From a checkpoint of a small transformer trained on Wikipedia.
Size: MLP 256 squared ReLU, 2.95M parameters.
Architecture: learned positions, no biases in attention or MLP, tied embeddings.
Training: a variant of Muon for these matrices, 147M tokens, 8247 steps.
Each number is 128 + 24 x the weight over its row's rms, rounded and kept within 0 to 255. Layers, rows and columns count from 0. The size above them is the row's rms in percent of the matrix's.

# layer 7 MLP down (transposed), 256x64, rms 0.121, rows 172-196, columns 0-63
size [ 83 122  88  89  88 111  99  98 120  80  82  74 118  91  90  91  88 118 115 116  89 111 104 106 105]
[[142 142  82 102 119 124 117 140 137 121 115  92 126 149 120 145 124 132 106 155 117 131 148 108 113 144 111 132 120 125 117 159 125 168 112 166 137 162 127 202 133  82 115 126 130 118 123 132 114 179 115 164  59 137 159 115 160 148 112 151 123 101 160 118]
 [142  68 114 140 148 135 129 138 134 142 121 153 140 108 106  98  85 124 127 126 105 120 118 188 188 112 176  93 112 125 122  97 139  99 131  88 154 134 118 134 165 180 115 109 142 134 130 140 154 141 120 114 126  99 125 109 115  91 119 141  94 149 135 108]
 [114 133 123 102 103 144 128 134 121 140 134 127 128 129  90 138 135 163 170 105 135 112 129  99 107 144 117 126 121 191  96 180 153 137 141 112 131 129 134 189 123  97 135 138 124 137 176  99 131 151  97 117 169 135  97  80 134 137 117  98 127 161  86 142]
 [154  91 171 146 124 138 148 116 169 152 128 121 156  98 120 143 120 125 139 107 122 143  95 155 102 142 131 158 101  82 129 141 107  79 116 162 144 125 169  74 158 125 170  96 107 109 114 137 115 115 114  94 144 129 113 134 148 139 101 163 143 167 131 134]
 [117 168 183  99 122 127 132 140 107 137 166 100  93 128 109 167 117  96 130 182 140 132 150 144 127 139 121 118 127  99 143 124 177 103 110 148 122 123 154 145  83 112 167 147 114 145 121 122 114  98  83 128 125 157 149 120 100 128 127 183 153 127 107 118]
 [159 120 161 119 124 153 101 106 112 142 140 133 140 132 127 155 140 156 186 129 116 109 121 112 127 130 161 164 151 119 138 140 131 110 151  94 112  77 137 166 128 138 156 128 113 154 145 126  65 142 126 148 155 123 129 162 108  97  98  97  97  74 100 124]
 [135 134  94 101 124 119 113 157 161 155 130 128 125  97 151 105 135  87 134 142  85  85 170 167 125  87 144 125 135 141  89 145 133 114 155 129 144  80 151 161 142 114 128 148 128 115 116 103 178 166 126 108 110 114 109 133 116 177 126  93 137 113 116 154]
 [146 134 118  99 156 125 133 121 162 119 111 108  79 123 143 119 156 128 128 144 151 122 125 113 146 168 104 184 123 137 149 134  81 136 122 109 125  93 165 128  87 152 147  99 169 150 129 118 132 133 115 186 119 125 123 128  76 121 106 120 110 142 101 179]
 [ 91 108 136 152  97 101 113 104  88 117 111  96  88 138 131 135 121 123 147 136 154 139 154 146 131 135  97 134 179 108  76 142 219 126 145 143  99 136 107 122 103 150 138 106 122 134 107 147 117 151 129 145 131 140 132 121 137 111 151 129 174 120 155 127]
 [162  96 112 111 148 160 139  87 149 130 104 101 129 117 104  82 134 125 134 132 169 145 132 139  84 126 105 143 127 143 154 151 136  86  94 123 131 133 122 158 149 110 153 128 133  88 117  88 120  79 162 166 148 130 147  95 169 137 147 153 151 160 122 118]
 [151  97 100  96 152 163 113 125 143  99 127 147 108 133  84 138 135 132 106 140 113 158 121 106  98 178 122 148 149 138 168 137 123 125 130 126 164 142  96 179 108 120 126 133 107 133 115 129 158 115 135 104 158 128 145  60 142 182 140 140 109 147 164 128]
 [ 88 157  70 166 135 122 122 155 123 159  86 130 188 162  99 117 132 156 157 112 125 121 136 141 136 110 147 115 105 141  91 147  63 153 106 148 102 146 144 143 124 129 149 112 141 126 129 111 133 136 121 161 102 105 150 138 131 136  83 128 127 106  98 120]
 [151 165 130 137  98 102  79 134 130 150 112 105 154 154 157 128 150 120 118 112 126  92 120 153 128 125 140 156 111 121 146  84  74 122 135  91 123 113 136 149 173 119 109 157 104 107 108 162 100 125 127 141 100 100  94 136  90 136 171 132 107 127  92 162]
 [136 120 115 134 145  96 141 160 127  90 130 103 119 150 141 134 128 173 123 144 162 158 130 163 162 110 121 120 126 136 156 136  75 135 131 102 127 144 169 133 165 143 180 135  92 144 176 107 120 155 130 138 148 139 153 137  80 124 119  76 109 117 109  97]
 [108  99 133 128 149 142 149 132 144 145 127  96 140 127 128  78 127 133 119 111 119  94 110  99 138  74 153 127  97 159 159 144 156 108 133 127 142  89 170 159 151  77 145 138 123  98 152  89  98 182 136 126 115 122 147 111 148 134 106 150 127 142 113  83]
 [158 129 161  94 132 105 143 114  93 100 152 126 127 132  89 109 118 132 121 138 142 144 130 118 156 167 113 134 132 128 135 144 117 118 154 116 114 129 129 125 109 138 125 115  94 126 166 132 126 108 172  86  86 103 128 160  39 145 124 144 132 185 120 154]
 [125 102 110 127 116 149  83 131 151  82 123 105 114 144 134 148 142 145 167 113 153 129 131 141 129 159  99 119 124 152 106 138  57 104 113 144 122  81  96 143 112 132 108 126 144 104 141 136 144 156 125 135 161 161 158 114 123 163 148 154  62 122 106 128]
 [137  72 132 119  97 128 153 110 137 123 177 143 149 118 119 108 128 168 111 144 125 126 161 132  95 110 108 110 126 102 143 117 131 131  95 113 163 140 139 111 103 108 161 143 149 139 116  70 100 157  92 118 144 124 119 127 130 115 122 177 166 173 154  88]
 [ 71 172 132 111 150 144  83 128 116 116 101 120 108 114  81 108 161 185 119 135 111 115 132 162 107 109 168 119 130 137 173 114 170 131 115 131 114 133 122 130 125 157 148 113 117 113 103 122 119 149 151 130 123 163 112 139 163 169 110 114 162 146 127 164]
 [ 92 139 140  79 136 156 123 152 118 104 118  54 107 131 149 148 135  88 122 161 127 135 140  95 126 163 119 122 120 117 119 135 145 124 153 141 146 107 125 180 172 151 138 155 133 130 138  96 163 131 164 121 101 159 126 119 114 125 138  95 105 151 112  83]
 [117 121 130 108  89  99 113 160 118 107 132  96 138 108 171 170 116 114 139 180 116 129 125 141 143 173 115 104 108  68  82 153 129 150 119 160 151 125 163  91 128 132 120 143 156  91 131 153 109 112 159 123 121 136 142 131 165 138 130 149  93 152 141 111]
 [ 87 111 141  97 139 119 113 125 107 117 145 107 109 115 148 118  99 142 106 151  97  94 185  97 157 156  97 138 143 106 137 148 130  84 122 146 135 104 116 125 121  89 159 113 131 138 145 124 134 146 103 161 192 118 171 136 123 179 116 112 161 119 130 136]
 [129 139 105 148 111 105 138 129 168 146 119 107 181 101 138 131 120 110 109 152 145 161 111 153 107 164 124 116 120 118 104 139 166 127 123 157 126 146 125 158  86  78  78 127 150 131 131 144 109  79  99 121 141 160 167 103  79 137 134 118 162 150 130 111]
 [128 122 125 130 119 104 152 110 124 118 109 130 168 156 131 148 178  71 134 148 127 128 150 160 123 161 158  80 118 143 148  96 139 121  98 155 169 140 106 126 148 125 121 109 149 134 133 123 144 109 167  68 121 123  85 150 152  90 151 148 152 161 123 128]
 [112  94 118 162 122 152 142 100 129 146 143 144 104 138 111 124 130 140 152 110 135  92  76 111  77 135 162 120 125  97 135 107 130 141 145 143 103 130 150 135 128 177 160 140 130  75 101 113 148 135 153 149 124 129 138 152 161 122 151  88 194 152 144 145]]
# layer 7 MLP up, 256x64, rms 0.122, rows 173-196, columns 0-63
size [108  85  99  95 113 104 103 128  89  62  80 127  92  90  97  83 119 105 116  97 113  90  90  95]
[[156 102 134 105 100 142 105 134 154 103  93 178  86 163 116 104 165 128 114 149  93 118 153 170  99 105  68 151  91 108 140 142 109 151  96 150 121 159 123 128  98 101 129 137 117 123 147 146 127 139 131 116 145 134 119 107 113 133 176 145 139 140 141 104]
 [114 126 149 149 104 157 139 155 115 137 135 176 143 107 140 115 146 118 132 176 101 152 157 174 136  57 102 148 125 142 135 137 125  97  82 105 111 122 128 159 103 123 129 107 141 149  75 105 117 128  92 137 172 107 120 133 120 140 155 100 107 142 120 130]
 [138 133 168 135 119 111 125 146 138 162 103  97 130 111 112 122 126 139 152 145 143 116  88 109  88 153 141 144 130  97 110 149  72 132 124 192 146 169 168 124 168 124 105  97 119 109 112  97 104  80 136 121 151 118 115 107 139 174 104 131 133 133 149 116]
 [132 118 152 111 180 115 127 142 155 120 163 104 155 157 129 117 124 142  98 121 158 173 171 126 104  92 109 130 157 120 131 150 139 126 140 166 127 149 148 126  96  69 118 117 113  75 134 132  94 100 144 106 100 161 120  94 129 130 129 159 122 123  85 128]
 [137 138 118 129 110 139 120 127  88 161 138 107 124  93 109 167 146 139 141  94 140 150 149 151 119 161  92 115 108  91 114 199 113  85 161 160 116 103 154 155 123 188 123 126 135 106 135 153 134 104 103 158 156 127 114 106 129 145 129 138 153 122 128 101]
 [141 108 116 131 158  71  73 160 129 100 155  87 120 142 137 120 118 140 125 134 135 122 156 114 126 145 107 131 136 117 108 153 116  91 146 165 143 103 157 156 134  97 136 130 140 148 144 113 116 149 195 107 131 132  94 148 128 188 137 139 106 113  92 152]
 [192 117 121 120  90 130 110 137 112 127 143 151 117  84 108  99 135 168 114 135 130 159  74 164 139 128 142 131 104 117 149  90 119 138 160  91 158 125 158 150 124 137 144  80 129 106 129 141  93 112 146 165 143 131 122 114 107 169 150 145 136 118  94 111]
 [162 136 136 126  96 155  84 124 157 123 173 138 127 120 101 124 127 163 175 115 148 130 121 130 167  91 138 140  77 103 124  95 168 147 111 176 165 141 137  95 119  98 134 115 163 103 136 147 129 100 107 117 113 146 107 129 117 129 152 118 101  96 116  97]
 [ 97 143 156  62 102 141 136 143 133 135 133 149 116 140 139 138 133  73 109 141 120 154  95 109 117 102 114 143  92 164 121 132 106 141 129 149 122 143 174 142 172 138 110 104 163 146 154 101 110 160 113 185 106 123  94 110 118 141 159 138 147 109 143 136]
 [126 108 177 151 132 130 149 122 110 163 138 139 162 116 141 122 114  91 121  88 134 154 166  79 105 136  89 135 145 180 105 143 125 146  90 150 133 102 119 123 122 153  91 119 138 156 134 117 134 204 117 123 142 160 159 123 133 132 155 149 119 110 142 124]
 [119 137 144  87  88 128 150  96 146 155 115 139 124  94 117  86 127 136 103 150 134  84 140 139 119 156 110 162 159 124 156  80 120 139 133  89 153 134 149 104  91 132 119 134 101 111 178 156 139 139 141 150 135 133  91 151 138 142 121 157  84 165 154 130]
 [129 117  94 117  91 154  87 192 119 151  96 135 114 139 123 180 124 137 115 157 108 141 117 123 161  94 142 106  58 126 123 129 163 122 109 109 143 181 127 166 147 108 120 125 153 116 119 133 142 132 119 143 140 140 110 107 145 146 152 135 111  96 102 111]
 [147 163 105  91  71 131 148 102 126 162  98 186 130 124 152 101 133 103 163 113 102 131 117 158 165 121 136 160  99  82 142 152  99 141 138 159 111 138 154 141 125 120 127 142 135 106  81 147 110 143 135 121 116 113 117 144 117 127 139 167 148 161 157 115]
 [136 128 169 151 144 133 154 132 126 111 136 143 137 112 103 135  78 146 122 160 165  93  79 116 159 142 112 127 114 154 127 104 188 128 177 111 110 108 104 147 111 134 150 120 141 121 161 145 125 158  68 134 107 100 129 118  86 152 129 108 109 113 150 119]
 [127  99 114 149  98 136 104 123 124  99 132  84 128 151 139 151  43 130 117 113 118 128 152 118 138  95 123 144 146 172 125 144 141 101 100 149 131 131 125 135 140 116 149 103 149 143  86 173 140 119 167 107 107 157  94 108  92 129 153 162 133 143 137 161]
 [111 157 173 111 112 123 113 116 139 178 152 161 149 101 101 133 136 124 127 138 120 126 151 121 109 101 146 130 109 157 115  90 157 141 151 160 139 142  97 151 116 121 171  94 125 109 146  96  93 130 105 162 117 150 135 113  82 127  98 137 139 106  83  76]
 [159 127 145 149  76  96 145 151 170 116 167 167 123 104 144 132 108 133 107 149 144 162 141 177 155  93 130 111 120 130 126 122 147 130 151 135 161 183 146 156 122 163 140 135 137  99 118  91 122 151  81 133 122 108 111 139 116 134 122 126 117  77 145 112]
 [157 129  93 123 108 106 105 128 167  89 160 138 112 164 136 145 151 133 117 143 155  90 124 119 104 137 112  90 131 160  89 105 121  68 143 111 134 150 127 149 124 137 122 121 116  81 106 189 117 116 157 160 122 159  82 108 146 148 132 138 146 131 134 127]
 [132  99 108 129 128 116 120 153 113 184 144 130  87 163 158 100 163 129 124 146 123 132 172 134 102 130 113 111 108 171 137 118  95  84 110 129  87 134 143 139 117 118 154 173 166 133 107 117 153 127 125 104 175 138 122  84 123 115 109 156 104 154 157 132]
 [156 176 152 171  79 147  96 132 108 146 103 103 170 125  97 159 136 144 140 135  94  91 142 122 182 119 164 143 121  73 145 131 118 131 150 139 141 139 102 108 152 121 117 113 126 173 114 152 141 121 132 102 133 101  99 112 130 137  96 144 130 128 106 146]
 [121 113 118 101 155 126 109 119 105 124 112  84 132 100 113 105 153 139 158 109 135 160 140 118 122 103 118 141 120 166 119 144 131 107 111 184 192 141 127 157 124 163 118 118 126 161 142 139 181 102 148 128 101 143 152  97 152 152 100 138 146 115  98  76]
 [149 114 105 119 138 113 129 170 131 108 144 151 103 160 136 110 156 103 110 117 108 131 147 129 126 146 142 114  98 125 140 117 121 129 162 153 106 131 187 137 107  88  97 113 117 130 188  91 112 150 161 125  96 105 147 123 119 160 101 141  65 135  87 116]
 [127 114 116 133 115 131 105 116  96 157 140 136 118 101 117  78 127 121 149 138 150 165 104  65 108 170 110 150 131 142 106 186 177 107 147  81 105 132 141 130 110 132 156 159 164 155 112 129 142 142 121 106 169 122 105 137 141 122 123 100 153 114 148 118]
 [123 147 124 118 110 134 166 116 130 123 107 164 126 130 131 158 114 161 127 159 150 103 104 133 112 155  73 138 133 141  60 107 117  90 128 158  90 174 114 135 116 147 146 119 137 137 127 183 124 126 165 152 122 111 133  69 112 128 162 132 139 120 137 108]]